Each number is 128 + 32 x the weight over its row's rms, rounded and kept within 0 to 255. Layers, rows and columns count from 0. Numbers have three digits each. The size before them is the row's rms in percent of the matrix's.

# down: layer 3 MLP down (transposed), 1280x320, rms 0.0344, rows 671-770, columns 64-127
# up: layer 3 MLP up, 1280x320, rms 0.0397, rows 672-771, columns 64-127
down671 101:139160120142072078136117128149087168137133102162172126130162121163143052200138166115094190166075082113177154143050083203171162118091119110104134095073139150164164164119156111146114113170139117
up672 100:126156138123124126104132126084128194145161111135104198165075112102137146122152111192160084170169153109103117077145110071156126124182153209074157114114104123108108133101154139139150201168154134
down672 104:157131094146118099093098139114166171107140144176123110131103127137063115138135189169181124156118147075132116092161106182171197110100138144084140136108144160117085089097110126152109168179151119
up673 094:150076181142114139107175126113102056114141155133161130154124153152149059126126099121168121094113114178076208094138052087080131149190125112182137149108139121115179100161133128149127103155200155
down673 099:157164139147148082060089158083160129110125109130144128056102083110139134139131074113087086170149098077140101129099114152096068132126140163132159089130088157153091173115113147059153132124093084
up674 109:167110113175162066103112143092066145151140090149109101074169096171126117149154118199170135125079148159093179157139100098156193110159156166103123107131090047136136108186092125178133167152166189
down674 110:096136115141127131176036106117154102126132114105104090129163117097091177139148155116153127146160133139100102108121090092168125128158098114132089174108131091132093155112102149065110129133062148
up675 093:125115183172107132101170092164093123084108153130155098077157111144104173124145097202110176149069139108126213133075089096049149133128160117149151132107137169119121095135082123164139203137125157
down675 089:170130152085161088166106155152161132187139128101030153093167118094176195107103142116112056128122097127153085124128151155130122146157048168112120118121081136153130140111130079120182074166156116
up676 096:102126177074090075103135104136142144147147090100098089144162101162120161176179087161093130103116172131124148118116173142133172163124107086106143126107106124124141114146131198119016144087119172
down676 094:073162087146119128121164118162103149159078132098096125147128116106162126135120135107138115123208113152083136119152156124151112096151122180145119141129158167134142161144135134159113170204107158
up677 102:138108137133083139128127086127114167097127127162140126170083155127110147116136119145135092119116140175147108115124096117110135160077173085078147148090145131056179103137160157082170156160193149
down677 099:093110127103117113124102181118167096129166038172146150062183170103116145199131124127161139136117160094132142124090085151131141089138160158175095105110114124092185138082077113172136055170060159
up678 100:122089095117098153104133163079028090124112162134159088176169161130167158110118126122119119094107139094181163167135158046108095149212097109205102135109095109151108099150133135081099126170122144
down678 098:169147168126140134132135157126172144138170169101208135080165126147182132138129204157087091088125130140135125110143135098125122158069147086186097205051135164114138151165133105156127191123131164
up679 102:132172160141170103153131135053066179131178137109144075065175115118071160200095124117108074125143103143162068151160126142098105132155149095152161072138108073112098115146171141114122136113191137
down679 108:085132111117113181151186034137139108085134127174184105095148173157129098136117078118135140157154148144170160097106131095153183088109118094103089148157103160078110094138113164130168151102149134
up680 090:176052126155185136088124108108135116113142152152109181158119159128074080089168134103149090142138147148107105140100187163134153137118086209084104138122120045110088106086129149170099129139115138
down680 070:098172153074067094112132147169118073135132098123139044094100103150097164154134100127113160123149099191092139154099062158058091111176124124129141083184109136162182127153154127163136124132142130
up681 089:155087158070165056140167086141182147115109111073137095153136120106118105161177157158138139156090118149128149119136135113155150151067075165101135067120089105116123163158124114113137169161140122
down681 088:073104150157148133125133166147111106123138138156116154102112095118120143090116097082125131082170114063128176091123186142078078113133162120144165144146134166085159138128141136138146145106123136
up682 101:142070119110104142145116120077132135084136095070149141136163150125091155138147147070178198139093172153161161093114115074164130114130100106041125168155130073159110097128078102163116147101154122
down682 101:162144103175162191172105106156156085066172123114127171083117125117139138136133084081152095059173152119116161155177149114048137100110093094164091134118103165121113097128157147061101100125137090
up683 093:107126118121130115029125093160116098129149114072146100160135120153078141134071097152084159185116139147088115140121152084120132152171122127158099146084077114106115121144127171099084152182100131
down683 086:107123122122104145141042105157117165142177132150110124139203106144155128098139168111123104100123092105034135108130122159137143077079124145095136092159117136190133099122109095144155145130034112
up684 101:133090150090130117125080120123129156190069121166129159201112210116132110092084131112183120168032130131111153105082127117138169119125187169166110192131077150111100063119145136155087193149170168
down684 107:130151130177114109197162128141136184162117078150109157188123165083097147150167095116114115159130101126142164126166104089206138148175107121067148188055116111142099160155145149134145121094161127
up685 104:123128154123126097118137069161113164136155073116235129136086153139095104123102120102101171144128094124139112131084149092158181162134086121096135130134132125117154097147157123140114183167092097
down685 106:133145102110149125126084135122139143144159138150183103119101135099110109098125109107111090122164127034083120101067115109179127151133155134145079129072184142138081120156180149157133154163151159
up686 106:122189080104143121138164176087093125178204061110175124115124140115069131073121129203124107151069149087141175153169096136130204186123167139126120098090108106100096127137127127165073171126126141
down686 098:157136101108171063132118117136201194164129108135194161205142192147146082158176169128142141134164149145058121068151160156098124130143132128125183084122143155098141136085128138105121103146105109
up687 098:125112133086104112108147127125132134088164130095182097090095083137127118134096109221145186182054189163078164111077129044125161175118191153151115168150094084094100113120104145052149154143166129
down687 102:108169110161128111110151131131133149152081147124108157143086127190193141193160151095101127143137126052099159130126141096128140036173140075166159049124098142142202152158141123088070133135112143
up688 098:168130103154111167095119121140086073095116125089080152166121148097155120138161126100040128123134089170077176147131170140096131160113066109122054164171103130115104114187078134085117123171152117
down688 099:112125119074084171147113122153159133153099101154163132109194115126146150182114099117127158126089074165161179099144106166177130088123151100127175129132106157125098190089156064146095080090094076
up689 101:094088182084166144149113129085093103112118119047139123186132190126131130145109120082123103098125117187149083144173057108087137127135150095152123123144101170094119096173121182143153166144128190
down689 111:104167150153110142114129119114116073110071092124146084160134089098047110114124093083107126140130095110141075157147155114123147095094137121101149115069140154090118118161246151136105142107154134
up690 098:121163214148188141112119155121051127165100150098138109142109152133098164141102133099165175101111163160185148129133138107082168157178136102173149136086139080110109112154132103151151143122143130
down690 098:192182083146138153164138087199138118171158118157188132179125180118107101098116126157101121144126109084154117148112142121084118128147116142155061064145143165113179128117132219133095107128081173
up691 107:136168117128110088129072124113101125149142124083118137090091125099129120112087115137172121134104095168109111108156094119117164157169133147132080119126071104092112123162155143167109131192141128
down691 113:104151103179084069058133133150130111151106081145065123189100126147190117112101110116131132109143162064164092199174157144138090075091179148209071122082115140115173125122138106060166105123192103
up692 107:159095092124116119188183115121121087101160114087148124105171122137088144170125140168109142135129079127161124144116162119127120145100081151115157110116117078079095076146139104148183176150165154
down692 105:073134164085138097140094128123141136139136173129121163087159129106162152130151125113134163137124110124061186146152087141147159135154121101078139225149085132100148183131159133112095090166147081
up693 101:063110125123131086119149151098087206130131076106195090092158121128093180154070132129120197164065185154133087154157095083106197133185136104182121106147045112099123098112120165119096169190167131
down693 105:125157113132072195134173249143123148147116106110160084137122086130108101120174106132104121130101058092105125154154144123115102144073140170087178132095090118080154185098104101147088179117143155
up694 097:102155194110117101138134102147118150104167121101170130094143082146101181158161144084092151149106143142148069105142180133153158105101138119146113112100086106101074098090059115133111134103137129
down694 095:108145134075151105107116062105133106147157145098128147122180111154098141152121162168144113150147177102121181083121118157129104156093103065088150117148122171140126137109065145041060095073152141
up695 097:120135122109084142096188121091146124115125133165168111110110168085121099136132103159152144148102134158226124106166187162119077134163136152121126095104102131103091136123114112177154158176196141
down695 096:181092074095113104106108158050118076133132133100156155131110185137154134114143145105112144140086137199089140227095139115129104141106055073182128163184128111133119117171094080151129150143138099
up696 094:125131158116150086132156129128137132165091076121122193100141128081161095113205137080122082127074082156124095123171122147056140168099154119149208156184042128137137146213110157136120120131158103
down696 096:074135120037107142112153115129092062104139159132184151132076106172139111134121158146098150121144116103160121168156150143138125119188145140095201099092109146184122175129173101126124141130139174
up697 102:176101129110143133112104081092076168146145111165135153141091095139114145158123115155137125192154122142125118101141187158099133153096158111087152120081112108061093077116096183130123098127114096
down697 099:139110134164128165121146150127126159150094200123126162163150127119083127123136123100169096208160170192173072185118136102123114155081112122143074115147110140151112093148126108148060150134129101
up698 101:100126105153077149110084106098070108096149106166130137135167100156047180179087115151163149125084075122174143107152176174150153133162128147106107116122130092084087139131111141156102132138132100
down698 104:193103196129143166139129157078100142188130106164099151126167162165085136160154145117141192123113108079147151089053107157074104149106169119086153182125223147141136133151123099101092092151080111
up699 096:151141162190178084137159183103052114144132102113101061138102157118139107092151149157099115109137155129149142137171102110123178136169142137101111097121093118054145107164132106115182154101111161
down699 101:079116133205114174096132144124092117128100139188109115139088081116097149146137123120128119123055066148142117152186133122117145124161116065118167172154123116182167133065195103133122121092085122
up700 092:146110163165131117148135089115096132140120144132156143142136149079133090106111121151185139136082136191139184176113189180164196175133132212090148141164133119069111059134137148108101110121111055
down700 085:090103110077154101120121136117119112116134105115089115072166103124167139103117137084102150089125099088105103141131116091065089077081169129134145095146105128123135146131114113141058131133074185
up701 103:143110128148131132123085138085112194183114120114145170161118140159076126112131134163106119141098181161078162142112127111184135129195141137138151126096127122117146112142132104192132097125087145
down701 106:133119120179168164187070100090123094175158109162143162135117149168137079097143154068159116065112184162197122028091099097121110094122096161128086121121144162119090147078144098109131064149112137
up702 094:123108139078127136110202112111102089149140144094120144131085126121081158105121101181126102116127159134146154173117168100084165176167146139156107136131148151045139118109137127190056150140177182
down702 088:118116116107108096178107170126145142140134099121123131108158092118075096076143113151125098097144108048110152062091094173126128105056132111110104098221197153191074129085149188122193148114096110
up703 106:106112153136103116099101134089116091032155166106135155156151142130145166158127129087139153142156059194153140136182144123118199118093104162093155132108127084114151147191105126132168193177145095
down703 103:152119194122173141135083096186142115189098158126079150134107118119117134149135141154181101151150137134131167169143124192099120115163088088177107152085096164131146134066041092057171118114131130
up704 104:135164164113144126102088105121052131117119179106105066155082193074125162146115133152133125172081130109178109123170168148106128163196158178124158107116144109134130070122072164132090119113094101
down704 101:128111124143149097166101157135123056097151133148125155093081134163129186092076153057119100153094138151165091104170144107117184136158121150111200154142188105117085121102117125129125123109109104
up705 101:120099100106109109108114108163139092109177123105172096164116115133072130156146125119101151114122103113153131177095151129086105106122138115087170089103134110134113116207109170127129121152119080
down705 118:123097062160175068198164089137149087113172152119159106115104114144125084135162102155136136118108122174140173069088136123107197076114175105114114119122107117114112121124089123158122102117140144
up706 097:112097199082148086113138110101136149070073139179138095132117134092150094138118181157116136071092133177148088169096167058125115159144099158117089176078112073123131056196102107111155125144153122
down706 100:144183135138134161154134165173195086100070104123124136081062114141126056150121202100150107093169133071102181103069098139123172119126167119106127086162166163130131088092170096161151096098134050
up707 104:171094156117119157133158137089106078131174126077116037111133178083121086183114104104115126179048087125141110127228114202097144171106132103145120144146108094109164131227143164089134143105196093
down707 114:132186137117184122144099147106105143131144127068115163143140147125087148120149137127125180113137139122128092174113132128153122114161133079111133126178129177106130132050110151129148156126131120
up708 095:181088137105134108121137099122132125130092106120119093161132126119133084077040119100162071106101101121050137150142132117104149148173130184060082115108119120115106097191157160211068189122091127
down708 099:141105130144073166180103111169157053084135129080140125133125136127118100132112129144100147135121111088120123126122096089101169160131119168134106081061182145115132140136127074155126152134132145
up709 100:098139105123118101158107111104109145104135100100134084131161107100137157133096134141092123212142118130110151131079171127122101154151155152119100174115102102067111071158142139131146142158095174
down709 070:135168135126142154086097153117106140105152151142100133180179152119100089162223108114156066123069115110122134085111111103047068168164161142099143166179103203148145071121119126100115091136106143
up710 108:131108182138110061051138091124084121151138143167126061101130124124122085145096125153134188124155166098131114132143174139073132132124118081175164143137111136084151058124145153111130092128095150
down710 109:099140144169091186156121114116053178112109083108143072099111151115097091142158103208093119128175050130109170098159171085148109158170109177148216125111126151154127164120148204092089197113079082
up711 100:150132142155149138102149023120099197175122086140113138179165097097124148147204079115100147112161117150112097108118130079080090132150126118128165132103062130158102170106138125128162099110146161
down711 107:128178132075129089150138114147140094102102108190174111152159097119101144193094089105088169167203114167148158101136151112150128155075127119136134111116062159098127115077108121117193160109161098
up712 100:096128112109108122071188079152121184120110158176160164112215127131109198120129134140159119121075146139143139176105160190136119138181144156072089138092110073144118093146116147181148114128129192
down712 095:125105070099129162082108130101194168139100124135137160112179145127115113102152087120138134151162094117103092165087138136127119101132122155117054102171101132167157116141107084073143140126070125
up713 104:096149083147097055111164150146085101147172160120163180133133184116128123137146127154147194154098139157104171127129107139173136141131158092180144101159129104123131053165124083084151097185182121
down713 119:125107055094078122161147083136160137175113118135151201123194160140046169145100114148123099168128135173140075153147159123155144047113133064142159097166065081171153115105129182149121110126097133
up714 101:132120137135072059137114126106127093073114201151143110108107134152131068158113136114092103144063117136166181161145110137071138158123119118041129090120113132144166101183131159080162112102134097
down714 099:141156103099094104142130160129115093151173072082114057190161101137144187144175117136163078158133116149147137132101110159069054103120114166116120074160122165114109186118136133122159092082153065
up715 099:155110110129121081088129056112134097172114095117065102130144171122143171143114138104116199109104138098147115171145132153125111155170088141087137143156089117151182137180120139223141121142163135
down715 104:150123130076139101176159136101150142149097127110126096104159145081171223117111102192058064147086101092059169140141138112140203093146127147161139165129130119099091142143134091100170112138154126
up716 102:092101132165111115106160118121096143172155144137129144160158082136120129135135116122080134087079173098096160156178142114156170159103159111137163139090100113148160126148143134051128070123178143
down716 102:091132211122098100090068144132127085134107157119135116102118085116074112117138078155144176144142179135178137105167092107147125123150106145117178131097077154151107127125135123113114153123125092
up717 094:130132121137090045143183101206108116184151144126104129079143112150095146168196094143195137120060104147126142150134150074162164117110113107141106145142111132195150146122091182134074169121123082
down717 088:119150146133163110162134079163105100109141101089077150163111108154177104112148121099090135131107114133168117074113103175111101125134120136131114112094156157155145129158101175179142138127126113
up718 100:107106130088121107089094111094110161092128057140107107158134091152102161130095089105182142140119141190100132139093099186098155195097130134109110136121124154069084090130141108145155141193124137
down718 098:115127146128122130124139091127109154117098098180196113089132064100103153152105095113146102160123183116085091110110158147087090074134146097118112123104091106146236148057203129117141174139126127
up719 098:092099169083080111092084082145112122110189164066166137145116104151141139148113125123100112180062136159119118186103195088170149090109041128138124073174083128110153095115121192114125124069136108
down719 097:119156090156124146159127157124107118167163090151140194115144119126166064100129168140113098130157128081110135149086108127180061160085151111172165136118120151105044126101106131137206152138096153
up720 101:135167166109110144143109135167099105120101138110225142095142148140076121075040131135133105118103169116136122149129092129089220101146136164106132071067096111078099083148172128158128232104141126
down720 105:122130094125111154193119125144122135168099090067161101183151134094152056105093133132132096137142116113110164116130102055148147161091137187119150102143089122128113076073231115151154120141081147
up721 097:103185106122120119145151130054118113167191149151117111129154136141081123144152124133122122165116148116128102201098176105122141182131129175152122083083093094115132151152148144183071113160109212
down721 092:135156124157119077150159150138141130190128178109129163133108152112162143091088121163188058107109102139114064112113154125118077106138096092172116058114085050127118143125130134064084101152134122
up722 094:118148128098117125130057172094138173110140121137190176164093140050117112083189104188107135097122100138083131107076200110091163094150127164141050087104130133102113102150173125139167098126125162
down722 098:147123200153159102100120093148145075128097125061093155097129151139061139180059161111145144072133126164154168145108095114094140164132119101102153121140190099135163134112083095158104137067140108
up723 103:143107142138167058119122163098085117091136121135141147164171089150087140134114109087173129071131133125138098168112086103078128145115176091139103092112124114135067117142070183133108186167118181
down723 103:116104106120078154101097087115080167116136108200138132126158134127086136154143110095134104160158131200157155121095134159049104129154147125170142132113132146117141146063133190117177143194046091
up724 099:209111176098122137154151125158101155119111152082118188116131104136110110110183106157135083101157172141149141155104173092126078109156111213089117125131143167120140055119092084164141098128127148
down724 101:117127189099120110129109165095123169115136147111111131130170104121162117126128093135156055146156165092151115130148162113096207132141102099137134169183079124155122150135129110114153085193120125
up725 106:095115095116151110161135106119061118118125155143135118154114103150094118122109095127192124140136175216139176114168132111091143137129158125082046116166105123134088111183131152123119103126211150
down725 112:182154126126143116138148059128149101130117087164146142187100155144107140108163092114131119159173132142180112089132123130107106176075171038105080142152180088185111108163145078130192152091143147
up726 101:118116134147116000097129114145116171151078171142126118122139216115123104127100138076195209107051127112075128121125116094086153173144188092086092146126082117166104081179118136145105137131091140
down726 110:072115104074156142126183124150110167111094164161130202149079161138158078043153113134138138108115116131137112170141144140100150170121175136063137132123105154072077144113150166116166158086153163
up727 093:141137170139154122094127106080119089103173135144133141157144124055168144084166108122075119103131150132129107107129187159091185121154133169133079155092076127098117102175091138123108129133162150
down727 090:075131082047101163152092132094127106091155071171112153101120117155132095168102170135119055190118125097069106181172090097144074139096082132101127088163154079188113164138113157109136137161111139
up728 097:160128158100115140148083162095123110145112079184120136184122125098084083122168083139077173120084141115111132113100141113125105134123160180127062119158113088136146081145134131125158137099223130
down728 096:079185109179130091193117126126120134131163130121130155120136102104106108161103131153110111112107071142131125124140099196193185161131105151138139163120084098208133104117074100172102124155117126
up729 092:103150115118109116139134098129063135078172148156163123162176128069109250162155080174127143121172124147174157127185175151148125190146098167163159151090114125158112093102082167113122106171099082
down729 089:176138149184140119146135144102205091175086152149143154170085123040186141125135109104133122101117174151146153110148146142087130185120123115171125124134206098139108126134108159095181130131175200
up730 100:129161191075143087090174069092100100104153114130096136123081120124098159171111117167052139126118070142127150144172150148162139114150099136115146130077146139163094157143128120141063166122150082
down730 100:085091104124092072117131146143165091126065106142099105096173136085139116185172106084093117165181121163120098161191105141146134152181099111091160134141204109153158099152142137115161162088128148
up731 103:170116186097108094163116053138106122123116060136127156174075123113141096113131092126125168155083085177124098132113120164138135110157155159139140126120076100120039136121126121097147112116135142
down731 103:164105139178098111079147114129087124107145147169131103183099161150147122100131122145123145110134169173093115129081130107137165144169150162112173121160079158155085098097138160123148169121151154
up732 103:128137125117119088074130115133138126086195095134143122115128136069116085156163130170146173130094111133159138174143119139145110192158143126159126104101108134143082127146133142125160156124172113
down732 101:090148122138124148185149125143098133153070123137187218110127116115139138129151158132128130172147079125118155161113136117092135052092142132193175126146174070068130089050166165095171087142121210
up733 104:120146094066198111108192144066120182203147114140136093202104122149129124129119123123122106108120131185108133122191140135119100148178131134176166111138111127100096056168099195138126121153137153
down733 111:123179083119113112148109129131151144159163133109191154121217133116132081105149149140127170092138156096191136116146098089106122161133138112067148119193213114097115130135132099137125106157096167
up734 105:170047144158131140094130090165086173141110134093165096130127144094161137098139122154112157131103157133186181144127162123157148144164095125143084160142089140075151075153126121179090117111105147
down734 111:108118093137145184116102136060114160122092118159136120171163133092141157160108127147107092165134134130101193094141108150154106122123145170101090131152094097106046152073076142091105152112071086
up735 089:165102139163070121119122118124070139119145158080117110124060183145088169102129087089099083064180083188097137201121140135137133093122129146086143080098129083133070124160183186168062147110145160
down735 087:098093126078120126046081180141121121151139136134154111150129104102120147178117113105144149171095145099157179105063131162110126107129060138193116162095165113130174105109119149138171106110080126
up736 098:119139113124149097050104104134125155157133153155162145150117172094146134093135140139136140233105198171083108106103142049133164128131095102131129143094102057094157101143090106147092179154117185
down736 096:073137119115099116180096123132148114140153139150128136119086088148128155182132116147145127133102128105141165111073178137067160107107149107171152124138225106151101102058081091101076069067152138
up737 100:122178078121170100118145147148085119160165119144183176129065124117097150142105132187096190120119135198134141219177130109123188113125122128142122153156094187110095153130120105150148109144142097
down737 098:119169119096139139115065078173126104120137133145094108089083159082161188114060100122170129134088112127128134136153147086173101109083132100152126130139061168057118177106142127086142131121135145
up738 092:142105114141154165121121121136117130100125097182130150115138085205099112060145159185158115095133179132111160125069127129135113159084067186119127092086155080141135077130093152134130148108088106
down738 112:128147127104114095117107174140104114129115149118115096126134166112171168132121062090103116203136157140140136107162113107155166144167169146152137171172033171128111159096091122137121127125183201
up739 104:224135118121075122155101119120067104117137153099142106139089136155134163125094099149100076171138105142101184137121097138115146127174082156086092030126108117131143086136110149157093092118148070
down739 112:147093110116106114190186082186166132153138105129121082096109107110153136110162160104091104160094102142119176086148079175129083098144171189125144086081159125116152106147105097150053071169067062
up740 106:100149177111131124075094077122123176158119100056195110131114133111142151130126084134124080132092068125090090187074170139153125123159162154108117150110108121101097089163133148145093139143106132
down740 108:117110150142132140140085129124056139086174156177147115063145169064093135169082088159165130121123121129145103132108102170179107118135089141121100179155101133128165104116112121071110123150101108
up741 100:144178205116145119086122127148081159076144148160200143174118121057142146112189134166159128123152145162138151162149147105133110149156134158130111139086101119135132120164122152152105097143115151
down741 095:143141149071132064158133096120095142136179113165174135136155096140113074095062186154144114166107203113157106142123098165175161134120139096129128130106192160093106151171132188108135133063175096
up742 095:090124131082176028102190127123152175135133113134147095101135103105102204113131079161143149134140122180102133169140118119131168106168149128097105080105064136062150090105117145119089115100139121
down742 082:093119122113101111108180142104144163144114167172102117129161099144146137156169109132188096102138141058077150097111117142077109157158192063086076156106135145155139106126111110076157092097119148
up743 107:133111181120094049140173120107114175115145122077158126130115111085083178157147059111107141149116102175175059154200146141111157140116137178175090077091061117102113135139116219180073118085139157
down743 114:129052145087185175191097126162110068103104117124117168127165054114121138101151070084113104102101121121086077083137120129147151129082062128108098125119075091161094165070187138097128114111158134
up744 096:166123110183150112173077116070103218111132110096151129148105165139104170127103146113140068195082099164175133169173137081122161154118135134073187106163090091068067128163125139095171205131106124
down744 104:114159167105116108118138117108126107204090157172125124113087193106139106175138155149156203078136156087056107114119091085156109145138081125136151123122141125168148102128128124105122085126072122
up745 103:118164123160137052121150121085074119072157156067116111055181070172110171149100095146086103114131079135112157159181122142130154213168172114184158100150099106035105126168100171117138197155174114
down745 105:100119227185138116107056165126142110124141157174111148150149071166118084159139144124170136192131118097136120126104098121135174133102106123122161095193156135129165126113087115142156174093127092
up746 104:113132206118198109088103119146095152147145189090134103113072130138126157109136112114170134063141143210204112161172117118135215146167102140093083118137117106093125072131111102169142153118116140
down746 100:143164114094111137111117115176072119116097168132101137106124142108151158175143076156158109114150079136142097184041158166163110183161122128162118118149143126151113178139124043116123147148226087
up747 092:109085120114121117162163069104114111134120142142165120110134072138138118156072123112167179201083091169118106133113120166064107120103085153141132141130117162134070073142168203111154169132124146
down747 093:151109187099138172099163127079170118098234153160062148134120120112189135083092099128132085127134071063143095115119129108070103151101162123163102113129116139120072137157138079112072141007151147
up748 101:086060118138134107144072122123062122097143150127198170178132105123110131166110100183214153193132129195154108126122132103150092143146150190122110133059132078104088131101095120125149102160153152
down748 109:173131170152151134087145145078132163134116116071151116146137089091098153162152102156141090127127123149150084137118149129096098132138155141149160111113083133166118149157151130091137106132159118
up749 099:149107144099136158082126080123137107105172150138110132146084119125104127157179131096137164148128118149066178213106141052090126101144080115103093117109104093089103132128111097152115082100167126
down749 092:135200181176088071122123125140086133143115072151171089123123102093137115187136118138104153123129113147201189119122170164129099104078178135159119165084101113152121093114061146139112084080055118
up750 106:161141165189109096148154011169146152112178140141183098119168171068107158073112119134159180126116170159152141111186151191138178173117132140106121143127110129080093078135146118129128146142179143
down750 094:161125096117158141150146150121151156159081156106124114105124116104109130137106062183105143156111113163110091133098124172149212087101118123087186134131062121134142126091107112130127182147250193
up751 097:191141120153042138149122107116104137127132118071097103180100175102149137112094159131155092132144090139147113091117169153107129203150108092103046117124119076108124108149135155114140096117107104
down751 097:157105125059162050192138113077113174180162122199099115198102142119106100075123149110146102154119156151121092180159143163118145081126123080170145202138106104082137145088172113122135177128145190
up752 100:139086191176116144058092077132109059079147165104151102136106148133137170115110137103212146081122189111192126128094112141073187159176058077124096154148102127121155085125147144122072111104117129
down752 104:191159107143198125125079102114122136137139118128157097100148138110135099093145194136090142091123174133199133105140103079173080109140119098171033170067136132135111116074181116125152117167132139
up753 102:119110095119104149089192126115113091123181133091116090157130137136147070106175137113145120128163156101139217159121167125134148130130118183135084122144112136103109124173117127121112141143190090
down753 103:177116160134075135071127148066095156094135109113139104119180156154103104183107190145151107153117106119123091112077122197180063100115133138131148105124186153097166071152100166114099081153082094
up754 104:055148146104153064101127117161109200106131090110173125165105106153131140172126122105089134113070131133139118115144087104180164130094155157094159087129085140124088115155086173096163168147155077
down754 108:112118079134122170074141128101152104098101109137166133106136203121132123097120139122078169028136117089114149149113073098168156144037145103097136157143120170166184161184145116125136149134153078
up755 101:111100125150175065128213167109072088123120112131155141111133070166097128182130127096174184155136120156109093173180098081087081148079069128174145097092131061154172143160127095185122092135112086
down755 101:134166154098135095159178152132205147153122132118145078249142171131194058101167123169135095177142149102164106089142105101170139097149137138199126118119079141138111160137110161164138142157087176
up756 095:149139183167159107141113150190080146144132109150167168175069127108098147109192144099147161117131139170101082101106070067115127174160109138130152129077134123144118084158070099191152209130125105
down756 092:063100159133115178169169126151185126085148130128134072132104154169164110101124119153126134118144086079136115110117140072162175089133115119126149151133070150121063146134156141110111076089132135
up757 094:137109141105092119150114055129108123062110073094153167099124078123112151161077079106136116101112124159218128128126108140108166125148185144125138160104130107101142115142163129082124219130123096
down757 087:146113153091121138168132095153130101177122153185117147065117126116135099117117091153150165136126162089179186133074108088100152122156092143098173128148158126132146124094109100165177154101133148
up758 096:155115124071095099075134079087083092105159194125141136207100105114077061165155135120156157096113149200024150161113105162058112170160125139170095151092133149117091117111146127084112107157155155
down758 081:126095121160138157137187131114153139108115113080096142059109186142151133168115155135111085204201126107180113176137204071151116080105115115141106117149123169125114076119137186121158177151089114
up759 098:162155167147099151089103127116131218083142108107189121176123177086131161131108150154097106162124060121169166112140201117149150128139138187087163129121120157118139119194135112181155163133102092
down759 102:083119105142120155164108208170091048156119203095160110181070121126113101079109098143170128120116114091095128131198152080062095175125087127129115190141123097132134137090185093157087134134141128
up760 091:187153078077095085173173117152070126164120146167130145157088091140107113140159152157104148134073081123117106150111129148127173133137144109140092110100108122102078104123098169156120107126131086
down760 090:111165183150170125145111148215174133146162115149108143164102114159157088109154203143102089170159141106134099087108095141165133129077118078147150148146125175099151153094162127100103166133119144
up761 112:152085157120095110100157108101134097108102116128175065115153168132201156109138158180066123160088115154190116196136178117123179102108125173092159105153094074114128126162096147137138139152078173
down761 105:099166159147073129102109172099118159120131109134156164173114132128146138128148157126134115128081120186102118159125132149172173135142135131083132141094255115128114106107086088172104132110122088
up762 096:145111169158089093097129130087064091122095140113177078107124123129123108104157092122125127092124114208192129100147229144122133074155146223134132132147099084121043100132098168100105141158084120
down762 096:092198099120124147142156159162181102139141139160138127159052125107037161163144107124132099163125158085101133109114140176137112158102084085098076126141162115079141187054105159145106092111101139
up763 095:106060146073135111091135115075157098127089097125091064093161138129116153097154148122124119147133113126111077139112112147103096214078083171133070152105139111045116092211089128101111149131090133
down763 096:183135162121132140159094116106149189145159168132111079183090129136157107127109179172140107139139121118136124110088117138196125103144170174124104140124163106123117140088078119177128124133135170
up764 103:137115152101124084125144150146095148110107154120137047139171115146132131126094094136132207130122138162190162114187119163079143177146103144111127124128103118119152133106187144164063113123167123
down764 102:132173130136127132165097125145164108114110136073146117138073138136127126154131079094142194077112152181127069175136122092105061100141171083150196125151117138199124144114160110165107084117122139
up765 102:086107183159183045129085137139105131147100110129126134108131125156100095138145133179104129100076082136115086133134086096059152152129114136142049085043132064150132065143146121094134168127142148
down765 117:190156148088160101081135193159155075127165137068119152109163176120139121116163185106159147134171126118140116068109156141151131153097130146116117069103154152157145072120185081122195094147114151
up766 103:152149179111123116120156123103114103126117103117117173162112138086136197132181144138100142095133094165148122187112147150103164140118122122092134134130153076118102075153109116128175097128111082
down766 101:136146159141085130128128138082129108136096144125078119121166121148156100119128167146097162091092133111132150085041084095124077118092146174117123028155163103172105148130120132183124088131130096
up767 090:152110163163116133135113093123136137092138138000190092127135158068144171104179118115123134106113151151198164156119108132105182129131127126163115152117117180109140102195186119174114190126116174
down767 096:125099083075127167134136156164125104091172159123129146112132133151162118127153153113134137115136122092072171097073142093116095166090148030097102114124131126112170141057117084148153080120096132
up768 096:135135161164144140135130128101115143112134099094117075101085131072100180107186129192149103096109128162131135137111142144115154176170164145134056148086123108133105091194153125172143140100185126
down768 074:089093061085164129117106101124099085115157125093100143087178156124119109149137132144138185163050159104136119118045146160136136141074110135174146120137108100109124142125068133122163128163121167
up769 103:144153160159077095102132052118131126095085052109102103099123139121122178182073104097196171110058056171098139197171129133129104164130154116169148091105122135121095139142065126117116168103130208
down769 109:175093092129137114151169103181059203034128128133151138111130180150131150132134111117126131103100113123144157142126112129070159118189085134154128104087131172092122106137117150140132135133148099
up770 104:158159155113103120098166128023106158169207155099109127166090108124101138123171078152132129178145084152086088134163116138107110156170136132165119140073114071148138149138134092155139145153087132
down770 109:156097169155076105164082134080060107174135148119106090142145089113085159166120116085139171106165070155087149085126111113168114142131131122134183141177078150212158114055122139162180119127067094
up771 095:166156108159151118152090091102073134119200096144133137143122140163116107075119170112100170150113124117118133140140118094120165123150162128150126162164133071153131137203103127172099129133122104